Each number is 500 + 25 x the weight over the matrix's rms, rounded and kept within 0 to 999. Layers, rows and columns count from 0. Numbers have three digits each.

# layer 5 attention key, 128x128, rms 0.152, rows 74-96, columns 0-127
494497515516482479508498473503516517493505499471506498495497525527486490521497494480487477565479514504517471475479454469545494460475488479445521479494484493543473472472490515505467480516514476537507521489504501498492535505474524483535540532515514499489486530505489520479499523500501522502496521546485500526510464511446511490489552505539497474477516474526482490481511485544470534499514
512510525491502476487482489521521516512516511513514494505524503513512506482541502469456502483490480514476498496518516510505489531487483498509472507489466537477494488468513480473504481484514497510446483504540497492472542522516495555508492491522487491507462489530509517551490499493512447518488500504479491579516502495494505498459520478485487483487505525462492488496543479475543495490512
511518469516502528495495501557500450464489480518482482494518527499490505494525487488502497459498465486524501472477488513503468485467507518504463508520524469496469489500526504485502512497482466531522474519488472451466507517522514485523526458499487502528507489547498540492480522563513497507511536496482507488482535504515483510552500520521500487534510499488526511498443536513499509480490
497516521495512502494488523510507527502476440484501504483477496507528462484515497496478479525487476482469490445511496470485485530521517492533512502511467499491540491523468518479467497504509531493521494476507479492516485516484513528510480472497528516510543517512527484497494537508505504522511515541515516503521501489480485479500469524507478530514495524496483484488491529490480528520502
469536454515483466496473514484498488510520509494483473524480483487508521484486465485514531488518516500491522498514461508508525486485516516524483473472475481494504505495529466487517517515510514501495524511470509464535462517457430487521540462493499538544530518511523468516506533501518490499502433491511495497509523514502538522516471484455509520501474493498527540528531478515507478508478
466520449526519461523473512475489488483500534551523464497479493499494504566485526549516488478512481483478477525492494519511503453493485511483476446473501509494525463499535476500483477493505505543503535516476464511453486482519523520519501523535463547481503520468511502472513485536510520502517496500530508525533510503502497530512512494513505482528488478469497472510513518473496518509485
501487494510526494505500505483455494479506481478504526526508492513501470517516462507512436489474506469493523519551478506497519495497554535486512500548473494496526489527523492457495481524497511492500491514465504511505504536485540476533508516481522487495485501505532458531458496545503544480454516506525487507515489532490488492483454509500478464487492516489488519494498484513516532489463
525471514524457508491484500525495506494506467529513514537506532520481514461505472476475529532522511475479526535522513496522528534479483504519491480476518476502552529528484514478537489474510516490524526485513468489497471477492493490496509482506475452484527515498488505517526486525505479478497479528512526489531471480469445512516513509455503499526515525521478540491482478525503515522471
497495486510486494516512456510467542535506497507499529491474486455514466512495481481506492497525489501510518501499459512517516534485512496534521497494524519519490507487506486518477504493484522484467534451475518521491506505499526494522516522490518465503508505529481520476480473506504512461520497507488498529512495508479490461513482538457510481502495523506480513494485546491531511485521
540500473470530491469483470493488526483492483502505518495460495485497472531487457474519512506480486494492517490506530510486513526475483469454489525495500482467529520550470536475491527486450520496538481462490530517519510472507432542536509526526515464542502495498469499493505478493503506513535498558514548501482493508517519514483476481491452546499534508516469496488538505548505477510477
475484494481493512525536505509510521504524492514500519494518480486532450478485522491470519492490526530518501496509501493467512506525490510479436487478496504482525499475487518520527525513445501442524526483506512505484520489481439509477440517553487490493515442553475510468522520481508521467512479510472471509532521506518492502487503481516524557548495528485458525500470458558496493481526
496471483509463525548464485508486490484508509547481508523478509488494479491482482523504505506498553489509545467491544493514463508512509483514541502472502450521470488538516516446531484500491495510502489494512511503505476491486467563459533468515520509514526497514485505521467499487497497513502473533477485484518507459500495520498482546490514482551456499475538483529491440512516487504527
487511516476480481492489497460494568492475491476488510506452475497525514489432528484496473497515476465545498457512482511521479506500506475513489515496491476497477486546524509502475523501523480515499505538497487483515508500521515520503538531535493490519536485500506510497502501532466508485485466505477472507486501481512448514540569483487529499498509506510494512499491482524507545455502
516494517467525497540491502534516480509548531507515498491486506499493509494532515480528518499461463483510485482483500489484512490470490485474489482519461499510487499521532493534522467522539519491472480485496505489472503521509522461496464506516510474551493480536511468467503485482514531493474477539503502456499505475515478525524552468528507443528469490486515496494543528480496487481512
489496495488520520506493526509513509478483509483495497509494511479489512553505489490510502543523484510533501514532512557447491535505459477507487539473487505514506469472471508462490492528477497506463520526466493481450526487503506494495504516465496493480547482510518499509523532501518483509493467499492495531495507486491486488491471514536517524533534466538502465491463466497496486529509
535532513502491517496474528485526542521512517500469535526524549490490495498514470517517484489471502507448503520502485499477501507477530492529502495506498481500466495504547500501474476502516500491506474480559461492490463510509453454518465492539478493513496493495508526482539521462495501533514513487482463519477480482491521504516485453516451518530517509513499538484447508473532516494537
514499526509487495496494516509500445478518492495476459531530519510495528488515476514514458506522544457455488488508460490430540522491521459502535542507481498494529502499517478499515507525487498526497482485452513490533505483508494518470487499498478467509540508498495536515519497513519521481442524483503533481515489543514497559489492463507482496519476494489515494460524487482488493513560
522470495557486526517473492476512516507539509481510501499532486512513485483469508465515516547516500500523515505509530472527520505476472459527512460480509509454509532513510511471466532532480538493484466505517512515486499496511507468513531485507498515467473506508496465468472528502520533505535463533512466485521487503531493491478497501530539504502435492534482482491517443500476460520485
484476521473477476481488528536481513500495530508471494487485503514489519509513479497492517520496539489508472484502484541487490482494458525481469474538535502481520516543519483474490502534506512495499501544485506469542496505497506496501521513528490531458509497496468489489523489452502541472539525541491481451475520511478508499525509520506506502488464506534485453511496506491491522485519
525516527545513514503498481491485488490478523503491517503531462461481544499500509480513478489493496450547479509492473522508520474460511464516430473566491523484517491504498488491509528505490486517472504543545460474479546495483514482525492538467509503523506497465516490494499522484512493494534541517488493476489518519472454523461528528472506542513487517500485464532485513504490503490441
484511492492473522480490511502499473536438490508497510519492512494482505504508485525525491496497478533517499492476470518519486526488490470482460489543529501499545513456521518477511499511545502461525489524491504490479470522496512494483455477495504511513503482514463530537535482512510483528527484480493500505497467523480503516477508515498475515500490525454567483495527489535535510460488
503451501493509453499451527556456448487489510514519506481527505506512469501502506522549516516513479463526560456503496517528535502472503479501449547519463490481505476513499529482496489512552520528498522489504517501500481531462509513518498485470525491509495474471493503518506507494492519445525527484508514506475486523520485512511489466508545531523488503460476514480465511568489472496492
486500505504484488473511509494483518499504510481497485485478501513487497515518503513516492497506502490499531496516519491478499500514513499515465472487525512516482530505505491489521494488514520481519509524475570489511503498509520511487509488468513502481492487511463486505475489472491505510495493485493527503488495523469487500499495484525522509491517480478518503472512521465533498512480
# layer 5 attention query, 128x128, rms 0.144, rows 75-96, columns 0-127
517557475524541486471487511517482490498474451490472515509507485466528489498521479511496483482498514503467486513503474496513507501504562509489512539516526472530575459498506529513481504503474475449509483500535493491501501488476509490516511453490485543492493488476506538496534490505512488536484514513484488565470511486506502475509539504540505510495485491505490510463491541479471485476496
489522464506494485530477472555494539494476497484492524484548475486543529514499487501553495503540504484494537522538501469475477502502467522461520548483489538475529464479523496519517492490476518480508477491459500492493530516498459492483496530502523473512492517480476460516466498529484477491518518504528491475516468506521485467500492499484474463521495502474560508509514518513505519474515
477524479491535513484528452492469475476533467517472523496492501539510493483488481535496496507464497521517513498475474547489520500492459490508502474534488536472458520508493469503475507499467492494501468517502510501485511494517503480501484517502529496537500475448476462507496518508494519512507525531535497488516490495504515497462547537520507515502497509509485530476508496525519484477512
458455538482500519486513496516487526493491489477494506502500539504464517519440545508482484516505530512528530479508509497505491490458523522488499542488522512508529536541499499484464497554481466508533490438519473511447497511486459526524515567499488465509487493524501539491513507454525535502480442524470517516527487485481498497503493489507511501467547461459514501476510495527481496517474
532487535550442520545484532493529531518444471521524521492518542514484551512493457472524523480458516499527520488470513476493493477459517501476503526523519535489483497503503537492515495505508531530479457523461543526472495493479494486511515480495498490504479511505513516475482521482492530495497511479468456484516532455491486491476517495506462493483511477517485464491514559544491542504497
540491508490485458532537500497511483460496463506480538515500478531546496482496518520514474509510558515456504476482515469500494476462497458476503502499511513505476519536428481513496514530506492473496444520482502503481480513513476527539463501524467494518511448498468489512510537535510513546531492510503517472472474500510503539502487503477451535528511527464502489513479504540506511509493
505509489496536517508520467537496507479491480493504467569522514507479526499477507532497538517485471542497512481532490518497529496504471508471504471513505514470448474471517510517525516519534511482510484491499489471520536476469496517512515465506547520460488537509496486504526478479496500512513417533510519458454496488543485485507505493510549492510490514416493468508480435478514517510488
569444506513505464498498491494496489462491486502515462514522533502548525480486500486483457498489470502485516507551484511504516480506496476496502482486546521496478496527505483486500518535576512487492502533512457496493510494479509475525517526474487504499487514498469513525472497497526509484475520506506515474524500582512506489485496512472480537525453512523490500496471475496489499480492
450482478502460483500515510509480544498510466522481488469465489478509479518512530533466541465512495498516518476522548521501501494457514499525529468455501511514500489453465503494480448545532505523505505505534472476480511427551500456508494475495473510480524448512503502511519539513491488503517490551512523442483528535536502532450551489472523469446487519482518493505508468496519497496502
511517484493531522496516561494461482485567517521514517503480494512486488505512511551490533500468494488500457480473516481510498489499525465484505490484497454490524479500534491490537512498500506552555488454512442464491499492508517502503527505486461531487470525498511506475528468522509527469526531523522470496493520496574447466433499502469508508518482526491542513508519476458480546495489
449444494527528525505527455515476508468486525483485459483520516483512507456490488514497501514507478512494486481522539521522496534518478509487506490512499500485548496497518500503482513529476477527498446469472476522497457538475485510466509438513438534505508520480532502538517480494505547476501492479520510474512518480529493541507481513517549502534449506437529493499544492524470483525542
510497500518528501511492534513496484524499450485507515500487517456457499513468485460498530502470511506497513486538506496495515515500494503466472543520492498491495519513495498499509511506496551467466521526491464511506511505517498523504541530508449519551499509500491465522482516532496522498504474535443544477506508444464503496463505540468514501498464526516524514489526474515512471515504
500530508503460538488539513498510522475512541456482502550471507429524515468491490488531463496503517515493522502510462505480464476525493494519479529525489467537563502487554473496475482497507505524476478480515514493494510518481522460528489486511498457513492500502505528472497501554510469501482523510468464486506480497503478505529500504508485508480499498515518463506545442483532522507496
466498538475512507498515496487452485535465464465501499509515496514503488461542491511492491489498499490477484490507516538486516512512478489530512497501495509567513475534542500475519442521479499469550511537506495484510469522539476503475497496505524507515477533468500500483512483512509521509484528491487510483475516499516515482491445500510475477506493482491517522499479492531523504496491
496511480511516491469511486521502552471472551494482467506498525490534464508500486498524485533482498507530447500475504454430505509479501507525511508501491501522505489490473462512486506526467529551505488498525507518477535487537489486479497534517522505478499544500540497538546480497488532489513505505504524565473478496473464449485494529506481483507500533495481461434504467475495541479495
501521543508487515534542492455468486528497527485497501511473517513508505522498498514535486508516489469555488523509484507508532494480475531467509503539447550490488498457486524483470496495457482522516480471528482487496470503510524493520456448532499508445463509505540518567503524492461451532455516525451501509494484493512501539491481523510473505542506510475496500542468475516487504533486
479436476470513526518513502488531467484471561506482525514528502490503493506502540511499501501497492508482501473489505476511532505470479474573482455530527475538503500511495510483511515468504493461540489525509509506521468480457523522503522535451491485480495459523512499476492486516540517478478478471514500445478532500486522528501547522499480493531479496465488508512523496486495529520493
537479499523512496538508494524473504487524520540505536469488498482491493482480497506529508461525460491489541467514497483490510477488489510521462464523516511486504538506477504466513496462497494531493497453529530499509479547491488489512544498530496486517418503492474505502509498508511499515540459486483497485473485526473532506526502497487539466485502470523521492483498507515530526480477
519503494475503519466497483490473500520461537483491483492531452488465541512471521453487493503519551519510479490481471510452530484501462494489505511501510533452480470514503528477485489497505545450508469538487493501500526483478524508491524500556442490528459546509542540461490509579553492558535453505532482486477499519470504485495549461487469507481527508548499470545516535531553456480473
525477530544508524537476441513515520496522471508488461507532500517479496485500470477504503537488514486505508481539479497502514488475520456483512517463462505506546489512502495516502536512498502517506463487488462476519500477525510517519549501531496473499494498468521496462476494483500464482506501513494508549482454512489489522466513468518464488466542537536487497498466513536515509514539
519516474480440538520568463511458518469519499478467449474503514523498471509523478507512538528502485540468523529525539508496530499484450496452490483502525530492510484478569492549511516488515498495499541468479458489493507480508453496491466482521461458515504477514486511481529515504552503512498512512486493476508517500517490486485497471487478498481551528510530498532516488543506495475490
466479510512495499501453458502505498521499504514512555482514475500536528496538489471472514450507508494514492491530521510495480493491505488542500539457549488505516466515494464481503487463478504492494527517539483522494512513540522516488458509542504504460503455525540511539476494524475518479506482477475499470494507493512529467508508505454457456507529524504495508483528504546507451504503
# layer 5 attention value, 128x128, rms 0.0985, rows 64-95, columns 0-127
557490493531533444486505502511496517483506428483503494457492462521473494495492520529514517495511492513466468506483532519486520508567502513513527543495517505524531456485527479508510503494509456511493502490490504463526506482550504488528524509507488510500492523459520502475511509503512500494504487479495455485491489511495463504463475527510496465513463495443521505483499514484489531462516
518495486533496560582496482492529507507525518536459512528455519467476496495490476512536476540503476510523481469454505538507466538483480480513489524480496518480498480478496497496455483495511501461489486511459522510502486528488515473492472529492539547487480500482469501453511508504472527479486490542499529469518525500464476545533507480507560539469493482532489500486495502525534515496533
463485523475517503513496505489509496495538495530499473517503527496510512490507491548487460453522483476466488538496524475504485503511529492432472485546468491485492525491524529560532503483466456478482510466483497502486522523474490477453498515517531482500515528517522531481506493475498486518487473472481489517496527485523460531526523480542528488539508489470583515497473488522487486481529
490507491525496516515486495488493487460498504489511520528520462538503511462434481496458524513505469487481528504474506532465500481483460523505518464515529490495488505548551551531508480517459510479450514499526505486501485465508507485520468474512480477461511515479550478499525527502540515508504532458442525522478528489519477539479510510484469498511459513496547496498529515550467528493514
496470490534516475530543454528508455518508499507483492517475547502506513447524519537506497442493504486490490493471484469513490473490518551525522494494471479492496440514437516516507536497485504464513548476505538490500516514480527461547532526497508528507455494494501477492506423519531468455498534452475493486525544505519530486542466537553528496529502477496521439498525524483519497507451
524554459515496504507498534526467525556521488483482517514532467462483534481479505477488480482499477511529548527446469518515510528488451489527509509498531512525486429546508529533479460461498541475541501486505462520487513499519515495503535533467512509543508487501499542481465457482501493501527503473489515460532507531518446497500517459507519534502468534487467519492497471503540461464459
476544500511509503542472528547529498520519503518487508503486496494475499512458499514517477450505488504466453516562506491519467507449513481493494503501491486502522487521538466491533493497470503536488537484484487478527483489508509502479483476489540543477520466491516490477470444508479430537517507530507481500543552468522496518523524473514472511482501522501519513504510504478555435517535
505525551484510492522496490499535476505522504487504538498503497497493468510510522465477542521479462494513483456502522482476454518526519505481501509514488516520539478518490557491489480494488514546513512462494502537504442500475533530501502508521466521520465505503506507510493493461526486515484470533478531488507478494489484509498467533478539497527488544561526491502458499499471476538495
508507541463451549481493483515464509510518496486501519491479500516515484500498531561498510489519523474456500499455520521481450498499472529502473493518460503470477499519537475492509483492479507504545506507518519444533478521496501511556468528546532507491489504445510483464485551491484428514514528537501486476469489520522527487482481494515477504460491493483499518518499512537540494501454
464528495457512517490524508462489478502492464509552506480499486502502493489511522527514511519445477531500506460488522477498469487502494518517541515469494479491499467468479539484511482501530527444502491531523493521546502524486475551527484506499473458537504502460510531487413495552548495516552493480512500469489496526477473499504470516486508524520509456472495475523469480539507486511502
510481475491520492458502502475492501566488496536517482467485512505477503457480516491485471470531516518543525446480489505473483484485487517530466516489535503511502481471533523541505490538497478479501490540545482495494536441503541520514529493497490541561453485454500481502501521534483523537529531529476470531482482507517500516483480510523521508501440521495508503513478482503493487495531
527501519535478499483477484472503459510474505490500531466506522470494475496510488521491482466500500502539500475449493506537460544517496469471483499451517475501526500536492462501523458521509491482512504509487482485545449499496484486467504530474505521569482517477506491533520515525499478535483485476505519463469483516474502519521490540474535486487522460491504509460527554541544512479498
493472513526506512517518463499504515497487471505482532473492507472531447473496495490527535507481512484469482545513508471461513524527491465544508504529451487487503510455522551489488489531484536493472475530488498485499522489519481521485523512539524476494462516500540491511480500459478533491490484486503505532507507485551455499562487514471476491514499458519483488485466499486518464507549
519468505498464473516491533506498498464464490526480473472470479522516496461491503482534501476517522492504507512536525508524486462533495494496530515481519481502466506463543508507517481503483504507508517506479503485517502513547525507475512522508512513498509517509493515505450521486519496552519519507472515481475511525507478465468504507451566492504510505512484482490484546487465517460493
467478458500519507507484534494522476451514538495477482523526464499490524488526488522549470502483480487481490479500498480527533478461466493478447494542532522514534449505456498489529515477525484517489548513503476482493514496498489520512541487516470519522495523485522498457530510504496525477492465473483508534563514501527480500521488490541576478472479481484528498512482563478507562485511
490533470531532483489481454492484539495498476503514506496483560475504521509429523511463474504486461517513522496530491502515510517506510497503464484527517509478475502490549510519467454472520525489522525505497495480485476457502508511534481484492526482521453500498487480553487501513483485473451536537499482493480501545493540515489490476489545469500572493514501498463483552521493548459521
470492509523480527528505487504490504488536498532513495477463440555538470502534489492528508476527478509482497511494514502505475552489488532502509505533490487517490541487482483487549507515483488494488487486527494517481504484458481472528471475505486526473490511501533493527456464507502510501516508525505504502537484501492531519483509499437450525515477485539475469486520536488495513459507
478526508506483532559513522437480458542445487517546527490521496472504544487489482490537488470541467489485509492494513480475504503495522537503460509508527548519479516534507495523515524468498515495484442513478514488541494514504552497552526509508506523524466482492513482472477516487501521534505518470473509415505485448528515524490526478531514511468510480496482490473481492493519470481523
503454496536480498499497479517514531458502472469549492542514501516470527451469467513474500527509494510495505475515485484479493526484515506477517520470534537476534504461501511477495509489496525519484471505493513462476526488480489539501509503460526481481491496522472516519494535510493405473513514504484492495501470523521464501494510517505514494505533525534475507520494480559522514481483
502480477497484515523472515519521512463501516499457494484513494523492482471485487481502490516502479502534505479514500483553515502485541487508499518481460495497429509494481467516526490537501493495532513470543507508515510535524485489477546510521535473479446485535482508495475576515507483472504528485485494531498554505499495490491466497497494562537507512465472475477521531530461515508493
532468528482485525514501510527536461504497471509466468507498469519455525507448532522479466479504509565501481502524500526479488521490446513518513519535500556498482514545463481460527509500478493464523490525472492513507493485508478498509501505497481516532518484524481497479485524492531494482488531497518505486495495491533556473502468508496527476463485523511511459483520518510522484537505
533518490515433499478486509534496477517473472499495507507462501563481495534503494528484504511528508492495481497555490467511463480507473524484500463506508496486491488517494471506463503519434520555514511506547487523490493493512480518526461515492477482508500484481528506490497517504508491479509525481499502500473489517503461509477548506491525529495469525463447511483516478534509486483476
500521482495505511485501498466477499504501514542525498495491465448473475507513445499486503514484483527514491500524491497507483482516478481506510522528541536521418540526489559493518511529497522494489494457485520476489537500486538493498496501472490485473523501497503504495476490504511486513485503486504456484513460481544503497472490517482529529528486520526496509522484520547557502490490
483467483508489524516506524525504509465518495519484497517456538475500490473505525477463498469500446455514472478495511483528478502501509523538512452517471519502532507482509492473521485553487508490539477492469502469503521488507493487455517500448487470459521501468502496488514516499564530493524533516533544482516519524501501483526490505508526455495512492469503518553537544528477498508537
505506507522499484482496499480509498475525519480498498488483495523510513501493483503498519454482497475486512517457517521513523511479492511507466497503521514452510508487519480452481486500499510487475498458526503499464500492520431545543524490536537541481513494524492525515516487515536520519511459490523522510498539480467557493515468527510524546551479521467498481488494510487462556493499
498476500454464517528499488522525520471516539501533495514489508512515497485474480453487460544475523466475503484520476482461487524484473532473516456523515513505502540529477508497478512531529495510517507491524519479500495538507474460515495474509490536548505492487510514445495476502509509524497498537501474535484491517482512472516509515510463528562513489460508486494501538497479466507524
523509462474508490500483464505531505531493486524509499503518506481519527494493482498518497485478470509510511492449514506501484510549477500519501490527542505483510486501499451518462550527496538506518503487489503472519492516486483504508540517458523521510461480482513521465478504522532497499496522454518541486427512503501471444485507515525471534495545555503517490510529540465474524511507
514490545533452510493494489472498475489488466503482514447502489507504537490466526515500481487478523499504525509532475495476489488552487526485524489534458501535498482509506446513511526499498476525522496517496493471523471502514523505480490468500507507489508492525490548507524500496489507531481502526509515527518515507493484490447488516477508544451532493448544469512506485540515485494489
496502456521515483496520511484497497512528444520469484503517460524474502500520474505504524514496498547513530498533487536478504504532509510510548483497479519501510527534494539504454429490492501506526444536523501478516480474473480480525472462489527526470502497492545500477518481509409481488500479466530512482499474516535511500523525492508464502520504505524530507513464465511479501502476
530491516501522479480469500544470529462529487484532480477484515501500501477476515517506501500493488492470515514510521478479489480543478517538469523446465483518515495501468503475505513510495437500505501473524520528484499472514541511546510524513469510527528485501453515516466473511463510505478464500534527506518522532472508505453507511494505480475509496496511496512493514530492511541499
539533544498529499516491492505481484493503476510516511524520489532470515488489474493490483483545485504510519505516505521472480480496500449522473501507480516547478529475496508514526517483490550490430465467502486458510486491512521506480504463527504515526506481499466465502525474516490518457553466454516515510501498508483474520468479542506537471529506507541468500448494534490528513474505
494513499490539470505456511488508483525495509507500516461510524477508453488534517510461483478533451503496522473501459525496508500545507523479459463490500506509521497481478518504484525529507522532528514478480492528483502544484502489513496460518500469504532463508513523544484512482501498527526466531471492485510504450508496499497496527508495481481510558461510520499505492506517494503471
# layer 5 attention output (transposed), 128x128, rms 0.301, rows 64-95, columns 0-127
485531498491497549506532472494498447471499511503488483516486506478496490497523486526456490510494513507493510494502492521482490485490501534475502461508477536468508491523453493529489516472485468532497457545528511524447507536497486516500500509505485489528481493535487514478480507480473501495513500497494540502514500487478492519509518504463514485531474521506500502524496498547496504514518
490474525510518489470517528503489527525490514469490486466502497468481479518472556488447477480469545522477505515542500492492533497480490503496489528490491484515523490510479503510479495485498499504503512536500487492491480458512520532482491513516445489513522498506503541477490475497553496532499497519513491512502476498490518490459540486504514504557483539480539473491487492513481526517474
490491480498540525483514476528488511505483498498490494502542508473472533532497475491489522564495516521550481477529475468454505525453498510496485495483509501472484467523468487444512532495475486494560476481506463462542526508485527506523570480519475542532497508420499492540490503501545511504507487525513484503469493525442549488490464544494482484479515523494445496504513461544522487530501
540502474490474503506487513479486512500463519530475492472514550492510518556526491478523512496508486516472499492514466455479465487521517493524467499483546528490453514490475501493526546477555483519498491474461496521556487536478487483537491481501511519520538506552471518545515474458470502471504508454520479511487489458509528454505485527507521487480541498500485472498486462547498519478524
516515514536500513492517555489490448525508512512507476510546501523472535497456493465512547547512470505433498456524513433511500526522459526438566500517508481510488520463488534549485490458497533484448506501481479517516551458518472564494448546532509502463490501498528507455442507504480527563465522505511495517508528475473503486518505477490424478458524499498452514477503517529501507514501
530469526523463520523527494483488501454498473420485517509439532463473466488480534483537509502469504510513487506524534507475472440491562513500492521518532532475464548472496478507487510522532501507429519504469508502458519475514481496534478491558474509490476523545481520500511540482501463514474470532511499544511517541453474469530514489497504498502550532521526469472520513546458483496512
538485514481482462470511472524473499500497445491474496468514496551489502486497527440476518496507499515535540475528457519502556477467488483474467485522550496471492477497475527499547496532523501511536504483472505449512514476506497499489503508530487516530493486519501493522532494484514510524490460516532487525511472529469512515500480515481494533517495504470486488500505480544509530520469
479492493534501531510499550517474493494485512490478495495505525475484545495511492488455528506537531464485491494533484499524503472479513542480521499457500484498491486523504497450563530519494474486499484508504442485533517500495488536467535512461501465494503525460528496454503504532461506503493547515470516507496505535534514517446482467472477542464512470458490503471512539583468521529502
510540492497548456447471510498496467431475492504518472522526490483490509504474479479497532540510520493519492476501496446500500482497508498480497495508533474496506486493495523513509482505495514493498516497468548547533521524514501499511505511466512502516524543540497482469497488519523513529487450489524516496498505484481482517516459507529482515529507509471479499505501496446491483533520
504526494494484485472481516518549462501505502515521495517470504476508480505500503459483508523506526465493485503511529494507489491508506523520542493512484529548480498496497511538472491521494486532495521567490537453473466460508529479502492494492540499496519517541468500430546551501491494499474515501504503545498516500491496475496512493488463506464473509476520520492473531490425526466480
469465539501487515501478501509514529463487486503492490534454496509545514520469479476503502534465504488469541516521525470495498476475514469485521501498515544491482528491524517477491494500486477517477509488485501490476456530480488471538504508471501500491510543536540550501478539484512478530495476483500533516503499451487470514525500498507490478496570503479519465497505488549510504478508
525547523500510496500492534529482496474513503477520488532491488513457501489496506497498537484465538516486464488535526497490493477525513489472529529518480489491516497446524507514496474485479515537459479544507538532462486503513529527526496525513431488470480527565501520446544464475485496517504525505483495492489518469539452484500522496504473483512473498495487467492504509450538494491513
487543499463497490512502479516497476526508506535495509510514521442513549534512501525469480503494518489536464522490523487496500525483460523459487512455510523534460490543424494493508498515453518508511442480543476498497514489536512525505467560450501486505520491526500522478531516504494493528478529478500475493489475486512516529496542482494514492477492492446477479510477522514494538519476
486546543488514468516470530505489526506484485499483495487527496500493533501553499489516491496475512488517542528558523504497485491463489517511516487492510505490495487512521500539523518501471482533480468528512464496472509496544505522483491460461477463521474497504480480469508527444482526489495483512500487494529500520503478514479476521518496520513478515502472521493469469519501496526486
487485487515475515531494481486559500507515468478515505471479543514457465501484515537438542515494511519529486490521505498512490509485529515459490508507487507491458540507496507513513506498485530487530508504505515477541511490506553459512484467490520499451469498474506492516512499449486519504538512496508482485507481477516510500485534476458509490545505524503481494513480490578481453495490
521499489496491515546509492512503494532525527491468505529521466524523476509484464520528496504500537496517482509478528514466469453511516471504505513540524502503510467515510483524505523493472500506458495514521523521491489495507490518524505465497478473516506502476500508426503510467489493506488456518506498486510488443516457459526544522540519472518471489480491472510500505467532508519522
543506462471475457474451485512547506511435506517508484524526492456449563522505515487491536495488532464542536486482474507508543516502480476496498473504475492484470480499499510497475467495464520483503465470478516488524511515489530535487526510513470504508512489514473515514516480483476503499529544474504477504503524497500518541560506496521490503512518500511518493483500527502508504513474
525492509515510493495483518501521529450569496469519494478467501494500524509529526505501529500497529480493510483492462504483465491512499483500538520477494489535513486484491488490487474498462514550496506501497493521474525444481506523545534483516497489461506532503517527481487524483509508498485490508509504503496484462488483492487533512501481485512504520503474463495520483535474501516481
478508497517490476527509528484494451531501519527429519503488509454506493514514561500536472475479474494511517456498471507519511491503510535517507475503516458521510495516508492524472509479488442526534516501553491515511459466548498520486532463503463487512538489506512467503499485510499545498501476551484456497522517461481493499488480540499523520481493483463517512524464482477503546508517
452499496507522493506524460490494520548457504495494479479543534461437484468504487495501543467511493497508493527519512538474505490490445497491493510482472496521520520519513542493486527493547452476528473475513485525494509508536499497520494468494504496495542493502492485519487481468474510508500494549508537516517473496479523497520480497506480480480492508517490553502481483508550481501539
504528493516467457466469522510554503491505461512515485488491526559505444474504467471539528499481514486467508510514486508525471464519498520511524508524521455531505488496506528495514434477554517505475521496469499530486487471516507511494486525491523453513512467508485551514495465483482493514538478522484479481553507506511456491498508483487485514521515491498476546544464501534520529466466
478510496476524502527489498493502504494494500524531476487519475488488525494486485476541502486496474515472484498523584490485450461509505515504490499510507521469507492486532562494535518520566494467480547478451543520495438478502488507486485510539520504510502501556429517517482451472495495477464494499496509502549525483484524460541486540476501466483479527530484503536509501464495526481484
518492513572479496530464514483535493471481494509493504514518510526503477533454491471535489500484498505492507483520490480523514503521522503526477502502502468521493471460468496515520468469504513546467506514514516514493475450508504504480519482464497500513512483506504504523495513506469521456505502498495451553488553488497473513507520513514513473465529515527519482506502482445488534513498
478532542498482490491515523529501470539451451503505490497544523514462511513472444526523523444506537494482510514543481494474498502507480505462526559502488484526483477511500519497453514485506492489505457490497526508556509494505526500506505541542468481541497501536492469488468439488478496533519495519506486464502477502524496507470515481501468511484497490510537514516456511494501524519471
511507476478513522522515471463505525545512511501506525495540478510485476524549473482481519492497470497491465507512505499506511499523517487494496480501460515502461552511495470511500508492485493475477505510499472546513479532511512476497492497496503497465522511517534481532510483489497471478488537486472482481480503486510494524497510464527504461495458469488461519518500546524543483514553
523514486521460464463471489472500471474487496495508489487542488539478490519483521511514515498528475552505523512507516465525471508481474496505515475473538490491496498475518516493517511467470483520501485528451480481518501498488530464520499516500523502514530472493505525501504480508521512490515513485502488521519514543509483447488499493504531498510498491475507504480520518549508531480468
500514509495488515509508509513494463510483523479482524525505478498479478524530500513520522529521491504506520484512512471475474493479501511507482487535480526547490507495508540521547500497478448477482515523473493552492538496495503513508476496517497492497502487505487486489464483516502482480462506536492488513503475519488482503496486507486535476484493515503473473490520466553488528477517
473511449489559502508489489532496508475520496491514493482512496520492471502493501537486504508491473479476509446529506490533471505503517500540523497495527517502523494497531515528529487515510506501480476499483496518463503520454486486557538524471505515531478558503480481464456510466523532496501502472490474490505524517488490490493490518509499490550481493508462501485513510502448493501508
524471524514493480481464477518524533433510517491504530539473502526515472517500514478483455493485508482512484482431487514530504481486509497496477488504511497502537509489483463480513516542488495466476504527519516538469524507466474494507521513522481503558525459512450493467479488528532505520498472492540491515507518513465515487492533500490539493493485420542526486514525520477536517481525
481504486518517525499506483457488506516487499500477508494499463497532486463506490516510487523490509482461504506489498525519504478490510488478539497527532523466498502491524490481491475516491503516499468509476494502495485506491481475492480454480527531506483499520540483477483498510501485521530516488500517503507504512500480518502500498550479558491520506515533537509475530483500497510465
493509504496492468504522505466491498480482486503480518479535539461486524490504517498489531489481539491517477465481517480498510512482517534494476486507490546487500480505453497453485485489449542534489470471493503562504489482482477554524531516501450532521507478483543540500528503487509483520506517506456467484469512486476506541510534527486490522501554468489526468488501488515499518544523
496484476517501506485495500516473467508514503485529466536501521496482515526480455495524523536505530465478512465506485482533486477503523491526506516508511480510516505455499473485509467503480520490474502493490517518541491491479511510521523489487511523460426561502527491523518500542487529491503498497502457505470520510491499538498509510502497479484486449494507496485529490508525499511515